Weights of a small transformer language model: vocabulary 2048.
Each number is 128 + 24 x the weight over the matrix's rms, rounded and kept within 0 to 255. Layers, rows and columns count from 0.

# layer 12 MLP down (transposed), 576x224, rms 0.0561, rows 211-250, columns 56-111
[[185 140  82 142  84 129 153 135 120 105 150 144 136 118 127 153 114 120 125 101 178 102 160  99 138 155 122 140  79 121 148 114 115 113 111 136 137 125 114 123 145 125 138 100 107 133 101 171 134  92  98 145  99  96 159 149]
 [ 98 155  99 111 153 136 133 133  92 128 175 121 132 114 131 109 125 123 122 154 139 131 146  95 119 115 131 138 135 115 140 156 133 157 164 124 134 110 146 116 145 115  90 114 113 123 118 103 163 117 122 147 114 154 142 120]
 [137  79 163 138 151 159 135 140 112 117 106 112 148 116 129 179 162 203 122 123  57 110 103  96 118 128 111 162  77 135 126 135 119 170  79  89 141 102 125 149 145  93 100 137  84 134 116 114  94 156  89 161  77  52 141 114]
 [126 123 111 160 154  97 174 122 120 122  96 100 141 124  98 124 152 154 145  98 145 121 126 114 163  91 140 130 125 104 133 152  94  66 113 139 141 135 101  70 102 150 159 137 119 117 117 120 128  91 104  90 182 110 148 131]
 [137 123 114 135 134 131 121 103 125  89 159 150 165 127 121 122 142 165 109 154  89 108 102 158 135 128 136 116 110 119 127 104 100 137 137 145 103 113 177 146 110 100 187 143 124 168 154 117 115  99 158 132 123  90 140 133]
 [138 113 114 137 143 115 154 103 155 165 104 134  92  87 108 107 140 120 117 103 149 155 114 115 128 154 134 119 150  95 118 104 129 143 128  61  95 180 132 120 132 132 157 138 141 114  89 116 131 112 142 104 111 158 118 107]
 [156 130  92 171 147 117 143 152 116 132 127 116 111 140 130 163 100 129 126 127 152 129 116 115 113 132 157 138 147 120 165 125 157 148 105 140 144 108 131 151 115 145 118 156 113 138  78 111  46 173 131 129  91 136 123 120]
 [157  98  97 113 135 162 108 109 201  99 133 137  93  96 118 111 137  82 149 119 132 125 141 119 122 110 114 145 158 136 106  99 124  95 122 164 136  99 140 109 107 151  97 104 112 109  90 141 157 135  90 132  86 120 137 125]
 [110 134 109 168 145 125  90 147 114  88 111 147 166 135 132 135 121 109  88 163 146 150 131 131 123  88 138 170 148 151 133 142 160  83 139 148 109 125 127 146 136 131 114 123 130 130 190 135  95 159 134 117 146 109 120  97]
 [127  94 132  81 105 117 123 110 147 155 177 120  78 132 119 120 101 123 152 138 112 123  67 101 124 149 138 183 101 142 130 110 143 144 126 144 156 117 142 119 116 129 148 118 125 162 148 108 125 143 139 126  97 115 156 148]
 [110 151  81 133 130 118 145 145 146 101 170 111 137  98 111 142 104 114  90 176 145 189 126 152 155 145 124 144  89 148 156  89  80 125 146 136 140 151 126 108 156 120 137 147  74 126 138 141 150 113 127 133 126 119 134  92]
 [ 97  70 110 115 111 134 125 131 167  75 134 129 120 146  80 103 121 169 132  93 133 129 119  95 107  97 116 160 124 111 137 157 151 122 142  94  87 110 141 132 142 148 107 147 157 115 116 125 114 119 111 154 125 117 111 136]
 [110  89 108 100 136 146 150 117 139 132 120 131 133 112 122 118 123 127 126 155 102 126 132 139 148 134 151 116 129 155 162 130 152  89 113 142 133 104 147 137  73 143 107 103 143 183 149 119  75 118 166 113 131 144 127 135]
 [115 143  97  95 148 121 115 112 164 172 136 130  80 130 146 141 155 132 167 124 169 128 147 122 118  87 111 156 135 140 132 146 136 151 155 146 125 118 103 140 137  74 152 116  92 125  90 144 106 137 124 100  76 133  97  90]
 [116 143 135 103 124 121 134 133 129 125 114 158 148 120 136 133 118 129 173 182 148  85 120 106  97 116 135 113  95 159 118  81 155 131 112 142 109 111 108 157 111 149 155 114 112 130 114 148 103 138 121 116  85 125 153 109]
 [134 113 126 156 111 130  96 117  97 112 108 112 129 133  90 120 118 147 109 116 112 124 125 129 115 138 140  90 101 129 145 124 150 161 134 127  90 125 133 151 112 151 157 123 106 115 106 168  89 141 107 141 138  91 145 157]
 [112 155 121 125 189 111 139 154 111  94  96 128 143 121 112  58 139 121 114 113 111 120 128 132 128  94 114 139 128 118  76 116 137 109 136 148 104 103 153 168 132 145 140 107 137 118 153 142 122 108 131 144 135 115  61  86]
 [157 128 133  95 111 131 138 130 109  94 172 156 149 121 134 103 155  75 103 146 125 157 116 145 112 127 153 140 115 135  89 173 132 120 102 156  98 157 130 138 101 126 136 103 154 147 113 115  99 123 159 127 175 102 112 160]
 [138 113 127 141 103 120 120 133 127 138 109 129 137  89 138 117 106 130 108 116 114 117 152 127 118 100 132 125 130 155 189 102 185 125 103 186 151 121 161 156 153 164 119 127 126 109 134 138 110  89 139 144 111 123 128  96]
 [115 107 149  96 130  68 117 188 142 110 101 176 170 136 172 150 148 169 146 125 150 115 172 117 128 147 110 122 111  95 126 108 120 113 129 104 117 126 115 102 129  94 153 146 121 154 142 121 138  74 138 127 157  70  90 127]
 [ 85  93 169 156 106 145 123 130 141 184 104 143 141  94 110 132 164 116 100 155  85  76 109 132 119 150 144 132 146 144 114 131 131 146 167 150 143 175 107 105 142 122 130 148 121 110 155 121 140 117 137 146 118  93 152 130]
 [ 95 102 140  79 126 145 128 110 159 112 142 161 131 137  97 111 109 123 132  96 108  74 123 102  90 123 152 125 100 120  88 157 134 128 145 146 146 125 125 131 151 116 148  91 152  92 136 131 140 146 116  97 118 128 106 133]
 [137 131 107 115 153 101 110 119 163 121 141 147 131  83 108 101 129 122  96 133 114  87 136 144 145  83 131 120  70  79  95 117 113 109 136 158 133 116 167 140  86 162 168 118 141 128 128 120 120 118 152 145 151 145 119 126]
 [115 121 134 152 149  84 151 154 109 141 143 128 125 152 170  78 137 148 129 169 134 146 104 152 118 143 160 192 157 105 177 123 202 175 136 149  99  93 114 156 132 115 149 125 108 118 156 141 161 163  96 131 118 131  96 154]
 [154 142 161 152 160 140 109 146 175 136 162 153 129 143 173 107 145 116 149 178 128 134 105 153  82 122 132 110 121 149 101 117 117 129 104  77 151 111 139 113 111 114 108 140 165 135 130 109 117 136 136 158 142 134 179 159]
 [147 157 153 138 107 100 119 111 128  93 118 134 129 158 115 116  78 157 134 125 143 120  98 136 160 100 108  95 124 137 128 110 124 108 105 131 125 152 146 123 162 148 144 143 110 177 151 158 114  84 163 135 141 136  90 145]
 [139 135 136 154 106 142 130 137 116 134 105  97 111 149 123 104 128 112 118 120 115 110 128 145 117 115 147 143 167 116 157 163  97 158 108 114 102  96 125 116  92 150 134 165 137 105 138 135 115  93 125 119 120  83 152 158]
 [114 150 111 153 110  67 125 143 118 137 118  92 105 165 107 101 161 164 156 147 123 177 137 161 110  88 108 163  93 132 123 138 173 127 111 145 102 119 120 136 161 139 101 135 170 129 157 123 150  72  85 145 122 109 172 144]
 [161 121 128 102 143  91 101 177 148 163 168 129 129 142 139 123 101 101 149 131 131 154 142 154 123 141 154 152 142 140 163 120 139 140 133 137 142 127  67 107  96 149 103 143 151 134 153 104 120  96 121 144  93 112 125 121]
 [158 121 142 146 113 159 107 118 163 123 144 130 112 159 136 133 143 145 141 151 150 128 133 152 129 151 154  83 141 117 129 148 130 138 105 106 155 146 144  87 147 131  98 131 113 117 151 122 115 137 132 135 100 144 158 135]
 [ 83 108 133 145  80 133 129 137  64 144 139 128 140 185 147 146  94 126 132 107 166 133 112 136 161 156 125 127 112 101 176 169 119 155  85 105 128 132  80  84 173  87 114 184 111 131 123 127 163 127 161 159 126 119  99 122]
 [141 162 145 156 158 147 129 108 141 132 114 111 147 136  90 168 135 129 122  95 114  88 151 154 122 121 124 115 162 105 191 138  87 110 120 110 115 141  99  98 111 154 139 107 119  91  94 156 128 129 150 148 164 113 135 104]
 [155 123 126 142 160 122 122 169 160 106 144 141 118 130 122 109 135 133 139 159  91 153 109 121 108  93 113 129 126 114 124 113 120 137 107 158 111  86 149  88 129 133 121 102 151 127 158  64 145  70  62 159  94 118 170 137]
 [140 143  99 162  95 118 133  76 112 122 128  48 102 134 124 115 179 119 164  86 140 169 161 139 151 118 118 102 126 123 128 165 133 162 124 127 113  96 110 113 148 125 116 134 115 144 137 112 117 154 156 134 109 130 148 166]
 [131 126 168 124 181 127 143 131 150 103  76  88 129 148 131 142 131 124 171 125 100 132 122  95  82 112 118 131  98 162 140 177 103  89 148  72 157  70 126 130 116 143 115 130 124 150 112  98 155 163 119  86  78  96 115  55]
 [ 70  96 136 124 141 110 136 117 136 101 110 182 130  88 167  97 145 116 165 127 113 134 120 146 112 155 136 120 147 115 120 138 136  58 141 130 156 158 142 129 107 154 138 106 134 115 155 129 129  86  84  87 145  96 101 145]
 [122 139 120 109  95 116 119 134 165 105 119 142 113 111 119 137 109 154 121 128 141 109 164 119 142 118  95 102 130 125 117 129 132 132 155 165 150 192 132 155 111 110 130 117 117 122 151 165 157  96 149 133 138 132  98 136]
 [140 110 129 112  98 133 110 160 142 112 125 131  93 114 149 140 103 158 159 157 193  81 120 136 172 135 117 142 101 137 130 125 126 162 131 132  97 100 142 154 134 145 101  97 142 139 132 162  98 139 124 143 146 163 170 174]
 [136 109 138 129 111 143  59  74 144 159 114 141 103 110 180  99  93 123 109 112 131 134 124 117 126 141 126 142 111 170 142 190 132 110  96  99 130  87 149 118  67 130 184 146 113 112 135 157 110 156 172 129 141 112 128 147]
 [154  95 108 164 161 189 105 120 126 136 135 146 145 145 134 133 141 111 136 132 150 158 158 145 134 145 130 149 103 159 121 154  71 165 163 138 108 154 164  96 121 143 132 138 122 162 102 137 126 117 150 136 171 168 134 163]]
# layer 12 MLP gate, 576x224, rms 0.059, rows 212-251, columns 56-111
[[124 136 153 105 159  94 117 142  99 160 147 126  89 128  98  96 132  82 124 104 108 140 130 121  94 110 168 120 147 121 135 158  92 162 170  90 122 109 109 119 112 149 150 126 121 119 147 140 140 152  85 117 143  85 156 170]
 [ 87 114 101 104 118 144 156 175 130 101 149 108  94 144 122 189 132 149 105 116  99 146 120 146 144 137 128 149 150 169  81  75 140 146 150 130 168 152 146 139 162 156 202 117  97 135 121 140 143 135 119 125  71 120 128 134]
 [160 111  83 154  61 131 108 149 128 186 115 101 144 166 127 155 144 101 143 109 109 164 129 121 136 117 135 127  96 123 153 108 117 122 124 138 133 130 132 124 141 115 146 156  86 112 120 137 136 160 131 168  90 121 123 166]
 [141 110 117 162 169 119  91 102 110 106 105 108 167 108 100 106 112 152  75 126 142 151 172 116  94 108 129 111 130 174 140 168 148 165 132 179 114 157  92 100 101 129 155 126 126 106 169  84  71 114 134 126 141 101 138 150]
 [107 133 120  88 104 132 117 147 122 115 106 134 133 120 124 118 102 142 119 146  84 139 104 153 169  87 127 115 143 163 153 144 135  61 128 172 170 156 143 160 105 151 134 118 109 146 149 125 135 133 139 154 143 128 148 135]
 [170  86 143 132 126 112 131 119 110 153 101 119 107 108 143 147  96 132 145 114 102 162  94  92 126 130 146 115 119 141 158  89 110 110 118 139 131  98 140 158 138 128 106 159 116 166 131 112  98 162 104 111 104 153 107 137]
 [123 141 159 114  97  84 148 116 103 124 100 145 174 143 111 160 134 154  97  75 153  96 120  95 136 122 149 119  80 138 106 164  81 149 144 115 145 150 178  92 118 122 128 158 149 128 132 120  98 121 164 155 118 186 110 131]
 [104 103 134 139 138  97 120 131 106 162 132 101 127  98 122 148 112 145  90  91 104 132 133 121 131 140  92 119 189 143 152 110  98 121 142 103 101  89 118 129 152 110 161 127 144 111 138 102 157 192  95 124 146 110 106 131]
 [132 136 129 101 137 113 102  98 181 134 157  71 121 106 164 144 138 117 121  94 135 120 151 150 121 134 158 128 184 133 123 115 144 108  91 110 142 145 129 112 134 181 137 103 115 108 110 101 130  81 107 144 116 143 151 188]
 [128  98 126 138 145 111 121 119 167 158 138 124 118  92 128 146 108 108 141  95 106 168 215 131 142 101 166 135 172 112 128 138  84 105 164 184 119  92 161 125 123 119 141 149 135 107 105 118  90 127 110 134 143 137  76 128]
 [183 117 138  87  94 118 155 117 153 108 131  91 144 136  94 151 118 121 154 134 172 134 160 142 104 138 167 114 119  95 138 142 115 108 135 165 104 160  94 141 130 133 134 116 110 140 115  86  85 155  87 115  96 145 112 139]
 [115 103 120 104 129 123 132 115 146 153 106 141 120 122 145 132 112 188 122 136 121 119 134 119 182 126 132 122 154 156 183 125 122  81 114 143 128  83 137 135  96 134 132 116 150 157 158 114 111 108 152 101 154 126 139 155]
 [126 141 176 144  89  93 116 130 133 114 154 158 157 170 131 158 152 123  91 136 148 114 138 136 121 173 105 152 146 152 103 129 121 162 160 112 125 151 121 107  79 105 110  91 142 169 145 156 177  88 158 128 154 156 131 138]
 [168 121 127 161 152 115 106 113 140 131 129 152  68 143 148 135 133 137 128  99 128 147 147 136 169 142 107 111 146 136 145 131 130 183 125 146 147 130 127  89 163 135 118 147 143 126  87  97 120 151 121 155 136 159 112 127]
 [142 150 127 159 139 168 113 120 150 158 147 111 116 133 150 103 140 111 146  99  96 108 159 127 149 112 132 148 177  79 111 115 106 123 133 138 165 141 141 115 172  83 145 126 139 128 165  90 128 125 168 149 117 135 141 126]
 [152 114 121 141  76 162 120 117 193 146 119  89 159 152 134 147 135 108 115 157 145 120 121 113 155 122 127 115 165 132 111 126 123 155 118  91 146 125 121  89 162 108 173 137 146 107 130 147 139 113 151 143  99 109 134 129]
 [141  93 120 126 126 111 129 116 121 174  87  82  93 129 158 130 141 120 122 127 164 149 146 111 100 126 153 154 105  87 105  82 110 152 191 113 108 111 128 105 118 128 187 178 154  81 139 118  79 172  62 108 109 142 104 167]
 [121 117 162 153 109 132 104 112 112 102 117 179  96 116 156 109 136 140 145 122 113 147 141 125 152  92 138 137 141 144 124 123  81  79 136 128 111  83 119 159 162  74 145 120 155 137 110 134  97 110 156 100 136 148 116 117]
 [123  99 144 116 103 179 192 127 116 179 152 115 111 136  89 135 109 143 109 112 112 167 127 115 132 101 118 132  93 130 158 117 124 147 130 137 133 147 126 153 117 167 138 124 131 100 192 139 128 162 106 163 138 236 148 150]
 [119 108 108 173 143 145 146 143 140 101 107 149 175 162 134 167 131 112 117 143 118 121 130 164 131 160 116 142 168 171 109  69 121 109 122 118 114 199  65 138 155 147 122 160 151 100 167 142 136 156 139 144  84  94 131 102]
 [134  86 112 171 141 138 115 140 139 123 134 138 124 138 105 121 141 149 105  92 124 208 148 135 111 114 143 132 103 123 117 137 127  89 111 174 154 117 144 156 131 142 189 111 123 141 134 135  98 139 104 163 112  86 117 106]
 [139 117 134 118 152 132 143 145 142 123 117 111 131 103 151 163 130 104 130  99 122 133 139 135 164 143 123  69 156 159 154  83 125 149 123 141  96 103 119 166 157  95 101 166 136 126 137 111 128 142 133 102 140 159 107  81]
 [115 137 149 172 122 123 139 116 103  99 132 133  97 114 108 122  91 142 109  86 138 167 144 156  72 119 128 126 144  96 165 188 153 102 159 141 139 168 135 108 131 126 161 103 125 123 155 157 157 144 170 120 148 159 141 129]
 [138 111 149 175 134 113  99 120 156 103 151 117 136 156 108 151 108 179 105 132 158 185 154 122 118 125 133 109 140 100  98 136 125 125 141 123 143 118 107 149 126 124 159 106 170 134  93 143 131  99 135 133 149 164 175 154]
 [166 128 103 116 150 116 123 101 126 136 149  72 115  98 166 151 165 161 147 144  76 146 127 163 110 145 142 111 143 153 147 132 108 110 129  83 149  77 124  98 134 101 121 116  76 119 136 150  99 133 115 149  67 171 107 126]
 [146 135 128 156 138 141 148 126 118 115  93 120 131 108 141 119 183 155 127 124 127 172 155 115 122 158 169 134 127 138 104 155 121 113 133 123 108  79 132 129 129 138 123 115 138 141 128 134 139 128 126 105  98 122 121 134]
 [121 138  66 143 172 137 152 139 165 145 123  72  67  93 121 142 158 128 150 116 119 140 125 123 123 134  96 118 145 143  95 129 140 133 134 137 124 133 159 134  80 128 136 118 101  94 145 133 132 141 105 111 150 160 142 108]
 [118  74 180 153 174 147 116  91 108 162 129 148  97 142 132 129 134  99 163 141 141 118 157 138 114 137  86 131 157 116 141 154 141 133 151 184 115 105 113 117 102 106 169 117 135 155 114 172  96 117 142 173 141 142 150  97]
 [106 106 124 122 113 116 133 139 177  85 141 123 143 105 118 146 157 159 119 121 189 121 130 113 136 108 136 127 119 114 130 124 113 139 159 112 147 155 148  99 108 111 119 165 171  83 127 125 123 130 148 108 150 170 134 122]
 [131 142 123 102 106 117 131 129 151 149 139 112 100  99 116 131 126 161 112  98 144 157 145 147 109 122 156 160 137 127 115 159 103 148 136 151 137 104 109 182 141 115 158 127 114 116 142 164 145 132 142 148 127  97 118 148]
 [105  89 137 126 136 123 150  66 153 129 148 148 111  86 141  96 132 140  90 125 142 169 177 122 138 114  97 112 148 151  76 138 118 109 142 133 163 168 154 139  65 147 159  88 139 135 137 183 134 136 125 183 133 153 146 169]
 [143 130 118 109 130 125 151 133 113 143 111 127 139 141 146 156 178 130 143  77 151 158 177 164 112 163 167 122 178 135 117 170 118 114 206 117  64 134 120 100 124 149 149  95  88 103 102  98 135 179 139  91  97 122  87 138]
 [141 109 148 122 137 107 191 103 155 138 116 108 126 109 141 163 154 105 172 130 165  92 146 188 128  85 113 123 110 147 111 118 119 151 163 133  86 132  67 114 100 136 155 147 128 134 125 130 145 120 109 179 138  82 114 131]
 [187 136 129 158  88 165 140 101 143 133 114  80 134 191 112 123 139 113 200 119 170 131 135 158 127 144 151 136 106 158 161 144 147 162 133 114 138 126  95 132 138 160 186 151 108  87 136 151 110 149 121 123 102 103  99 124]
 [128 114 102 142 147 135 101 113 117 148 162 116 128 131 147 138 141 126 116 149 130 107 120 115 130  68 102  81 135 135 134  92  89 107 136 129  91 100 142 133 129  98 142  96 131 124 111 129 149 102 139 145  90 179 145 114]
 [146  84 166 149 151 135 154 159 131 189 142 111 132 122 103 141 162 154 127 140 111 138 143 108 109 117 131 148 107 155 109 150 125 125 146 155 102  66 132 127  86 142 148  94  98 148 125 116 106 157  76 135 139 131 123 157]
 [155 102 120 114 133 129 106 105 118 149 140 145 152 150 162 119 147 116 152 130 117 115 186 173 135 100 111 174  95  74 127 103 106 152 146 122 117 110 144 128 143 133 174 152 147 141 135 101  99 136 115 142 116 122 156  94]
 [122 129 138  97 121 147 135 133 131 133 125 101  94 190 120 131 124 102 131  76 117 125 127  93 129 140  80 119 105 170 149 155 122 172 100 101 137 180  99 145 143 119 126 110  91 107 127 115 152 148 143 165 132 107 111 121]
 [128  88  99 182 135 138 111  73 154 135 153 141 118 151 106 112 175 118 118 164 175 154 127 148 147 138 156 110 145 117 109 132 138 133 137 126 110 129 123 145 123 122 154 146 168 145 127 144 153 117 159 122 128 117 134 197]
 [158  90 110 129  90 149 113 103 137 125 109  92 106 118 141 118 113  94  94 105 100 136 117 149 119 137 116 144 170 110 105 149 123 120 153 159 135  88 152  69 129 133 164 156 168  65 144 145 129 133  84 139 124 130 120 119]]
# layer 12 MLP up, 576x224, rms 0.0562, rows 212-251, columns 56-111
[[141 131 107 132 122 137 198 115  93 127 161 160 111 126 129  97 136 177 133 156 140 154 127 153 134 155 102 142  98 122 162 104 157 105 126 143  99 142 132 167 179 140 122 112 127  58 123 129 133 142 139  89 112 151  99 153]
 [108 108 193 103 163 157 145 153 114 122 126 104 159 119 104 154 155 189 148 120 132 118 116 126 108 118 141  96 158 155 127 142 105 132 143 127 115  99 117 148 152 125 123 124  79 145 119 147 159 126  87 134 107  92 121  87]
 [ 86 134 137 129  79 146 146 142 147 165 107 139 134 128  75 141 130 122 103 134 121 163  77 146 126 145 124  69 102 134 129 108 144 119 111  85 124 130 178 120 139 160 160 101 111  92  93 139 148 129 119 127  97  92 109  95]
 [137 111 115 128 130 106  82 102 116 138 124 158 144  72  84  93 137 191  87 137  80  98 108 132 109 106 140 123 126 139 165 167 110 153 145 134 135 143 196 131 115 150 136 124 172 119 171 104 110  67 112  92 115 145 127  96]
 [139 114 132 130 131 157 105 155 121 115 146 110 142 201 128 138 117 159 149 132 128  93 138 148  90 108 135 134 112 149 107 157 109 137 130 160 111  71 115 153 139 115 106 124  96 135 172 146 158 132  98 143 143 113 107 166]
 [ 79 140  89 142 109 163 142 132 121 100 122 123 147 129 153 118 108 140 133  97 119 137 139 134 112 137 103  99 107 133 100 141 121 168 147  98 132 156 130 114 138  72 154 136 129 118 146 169 143 119 153 118 147 149 154  96]
 [143 121 156 114 100 110  96 134 109 132 145 158 152  93 147 107 109 138 152 161 145 129  90  87 118 151  87 113  87 134 139  90 113 137 133 148 138  88 140 122 128 127  98 130 118 135 134 137 159 110 156 153 105 157 143 100]
 [133 156 121 149 117 114 172 121 141 139 147 108 150 158  94 128 110 154 143 160 160 172 145 121 119  98  92 145 139 138 125 107 123 123 150 160 145 121 110 158 138 126  85 158 153 141 144 125 142 127 145 158 133 118 101 104]
 [108 161 145 125 114 134 149 145 151 149 136 141 135 150 115 116 150 160 108 111 154 124 138  91 155 108 126 132 182 121 125 123 121 141 112 132 109  95 133 146 136 154 145 120 182 129  90 169 157  95 116 146 149 104 123  95]
 [112 113 122 113 151 133 128 159  89 116 199 133 118 147 115 127 111 119 100 137 144 160 136 126 112 146 124 146 130 186 144 134 118  94 123 151 147 146 149 105  95 116 130 129 136 162 181 110 147 128 209 151 140  89 107 121]
 [134 164 134 108  77 161 137  94  73 167 120 110 117 137 131 143 127 103  91 142  89  94 117 134 185 140  97 155 139  59 135  93 130 137 139 160 102 141 118 144 140 150 130 129 103 110 152 116 144 165 127 105 129 149 160 131]
 [136  99 113  92  97 100 122  87  99 130 135 110 125 118 135 169 134 124 108 120 152 125 156 136 139 109 120 125 160 148 156 135 128 118 130 101 115 102 136 143 190 133 142 137 130 115 123 172 119 126  98 128 154 133 128 131]
 [122 121 149 136 133 120  91 153  90  55  86 160 112  91 149  80 103 156 126 116 125 141 107 155 133 137 146 108 150 130 106 111 137 107  91  91 181 114 159 108 103 140 115 143 150 118 160 132 159 121 121 150 158 114 129 128]
 [170 129  96 130 120 124 140 105 105 115 134 139 156 149 114 117 117 136 119 149 138 137 144 139 134 162 129 145 147 135 156 119 139 205 135 182 190 114 121 132 163 158  99 154 129 136 134  99  75  94  91 146  94 117 123 115]
 [140 168 105 158  92 126  69 114 116  91 136 127 137 110  91 144 121 144 146 117 139  91 110 145  98 162 161  98 138 115 116 126 171 155 120  90  94 131 121 146 117  86 132 126 127 136 117 162  79 120 144 168 129 121 136 130]
 [130 164  95 111 150 107 131 134 146 124 119 159 143 128 105 162 117 142 128 145 144 187 119 117 183 111  99 100 120 136 136 109 124 107 120 142 116 132 123  99 108 131 116 129 131 102 120  88 139 146 142 129 124 157 149  86]
 [135 102 143 155 122  86 119 104 134 112 109 146 137 146 147 131  95 127 153 173 117 128 125 125 123 161 169 156 103 131 110 142 130 146 138 117 104 121 136 144 175 144 139 133 142 161 157 127 103 148 141 128 149  66 123 194]
 [100  97 130 140 105 137 135  89 176 172  76 113 134 135 128 155 138 161  83 130 101 109 147 157 114 144 115  86 132 141 175 120 136 117 128 102 147 146 174 132 147 103 119 121  97 131 195 115 112 107 148  86  90 129 154 135]
 [ 96 134 156 112 105 139 143 152 135 148  98 189 118 148  97 157 117 184 111 149 147 105 122 143  95 154  97  71 109  85 142 114 139 108 114 149 113 163 156  65 141 100 143 110 184 157 109 139 129 134 133 145 111 155 169 122]
 [130 122 114 154 100  87 110  83  97 123 145 118 153 114 140  94 112 161 136 158 155 130 153  93 141 122 161 110 110 145 135 157 131 119 120  98 162 120 141 133 133 147 129 104 109 183 147 131 120 107 156 126 143 119  99 148]
 [188 141 144 106 153 127 151 108 120 129 141 107 160 153 162  95 106 135 148 121 149  98 111 100 120 130 138 153 175 122 113 107  96 140 136  81 133 200  99 148 134 134 145 107 137 122 144 113 142 134 164 155  93 147 115 114]
 [120 119 141 132  99 144 158 130  62 138 112 107 140 175 144 166 113 152 145 103 125 180 103 146 105 163 112 141 162 145 160 134 133 130 120 142 126 140 121 123 201 122 109 151 117 135 129 137 144 128 110 121 107 125  96 104]
 [136 123 142 135 157  94 110 110 134 168 106 118 120 127 116 119 150 178 159 123 132 188 143 166 160 172 153 101 172  65 138 160 113 159 136  98 140  81 121 140 140  91 159 119 120 131 119 150 146 165 150 175 122 184 124 135]
 [134 127 130 152 140 123 160 156 123 141 121 124 113 110 116 121 125 107 147 127 173 151 113 103 123  96  98 122 100 147 155 157 114 160 107 162 147  74 165  95 124 163 119 103 128 146 108 131 103  97 106 139 102 119 130 142]
 [136 131 143 138  73 136 142 139 163 129 137  94 142 147  98 115 171 115 126 114 122 123 115 145 114 119 123 113 141 139 135 140 107 134 140  54 108 124 147 119 143  92 120 168 150  98 124 183 119 142 164 136  89 109 118 154]
 [116  97 133 107 142 131 107 120 119 119 128 142 121 105 147 135 170 145 127  76 140 121 109 131 126  99 142 124 101 147 143 143 137 120 151 106 154 110 173 123 118  96 125 138 145 159 150 130 117 120 130 102 155 173 148  98]
 [127 123 110 140 137 127 128 146 115 152  58 127 120 156 117 125 123  96  90 162 171 106 176 113  95 117 105 129 115 105 145 122 171 134 158 167  94  84 134 179 132 138 122 181 168 119 174 167 102 148  96  75 127 124 143 119]
 [133 101 127 170 163 144 155 137 144 118  80  94 119 147  94 185 135 104 118 155 108 133 151 116 145 139 111 150 148 122 150  91 147  81 115  89 138 134 137 102 150 106 148 154  96  93 135 113 129 132 118 100 103 109 125  93]
 [102 136 128  95 106 147 160  87 121 119 136 102 166 128 113  72 139 127 150 101 124 162 154 152  94 114  96 121  84 121 133 125 135 128 145 140 106 137  85 109  91  83 144 130 111 122 146 137 113 111 112 137 151  74 165  96]
 [135 146 126 144 108  96 134 144 133 125 112 166  91 110 132 150 102 139 107 155 121 106  99 120 121 185 124 163 172 134 119  98 167 123 148 137  80 149 154 112 158 142 126 150 143 114 149 145  81 117  90  83 148 162 115  91]
 [114 168 138 143 101 153 142  98 106 108 145 113 152  91 112  89  73 138 120 115 122  81 131 135 115  52  80 115 139 126 169 161 143 123 113 102 149 113  90 114 106 172 151 102 114 105 113 120 106 145 129 150 161 128 128 142]
 [101 133 156 110 146 127 147 100 121 145 166 138 112 158 119  99 126 172 113 132 163 139 125 119 124 104 163 145 103 167 109 153 125 105 168 129  93 111 161 168 133 120 146 106 128 162 142 140 129 128 126 143 162 117  64 122]
 [120 161 139 124 106 132 149 153 133  50  85 151 166 206 119 143 139 156 127 132 135 142 137  92 118  92 112 127 167 111 133 135 141 168 146  79 169 119 119 144 128 154 137  95 146 129 129 144 119 124 100 114 145 157 142 150]
 [136 153  84 113 116 101  86 156 154 103 107 125 198 115 163 146 109 110  67 157 164 133 152 114 207 178 122  93  96 133  93 115 116 117 143 148 156 161 133 179 118 140 166 121  99 141  87 132 142  89  92 132 108 142 139 179]
 [118 132 120 116 148 127 120 112 105 153  87 141 147 167 111 161 122 142 132 172 103 112 139 119 102 152 131 152 116 147 148  99 173  68 117 161 106 163 133 136 125 134 138 132 151 127 137 121 121 159 136 125  74 111 136 141]
 [120 151 153  91 166 136 104 126 107 109 152 152 118 136  97 128 106 153 153 132 122 130 131 124 108  72 162 132 106 127 132 132 138 102 134 147 143 155 136 128 106 105 138  88 137 131 100 115 113 116 153 175 121 159 147 118]
 [137 134 178  91 174 108 141 131  96 131 150  97 110 125 137 116 131 121 117  65 121 170 136 130  94  93  97 125 122 142 140 113 150 148 114 109 142 126 155 126 161 121 100 137 114 137 128  84 105 160 167 102 126 140 123  71]
 [139 161  74 134 119 124 165 178 122 116 134 113 131 116  80 168 130 134 128 125 141  82 129 123 113 124 138 102 138 158 121  63 102  97 153 131 105 134 114 118 135 137 100 123 103 175 134 100  96 132  81 142 110 141 100 129]
 [139 116 124 127  78 104 152 137  89 103 125 123 131 180 115 180  74 151  80  91 124  95 133  76 157 127 122 145 151 152 147 130 117  92 117 153 157 161 122 123 182 126 127 112  76 123 154 163 131 134 128 155 100  99 148 172]
 [114 110 113 101 116 136 105 127 176 190 146 102 179 112 102  96 146 157 111 116  88 155  91 148 158 158 183 124 102 174 156 161 152 104  92 127 133 147 123 134  90 110 152  99 132 138 103 141 134 139 160 136 115  97 119 111]]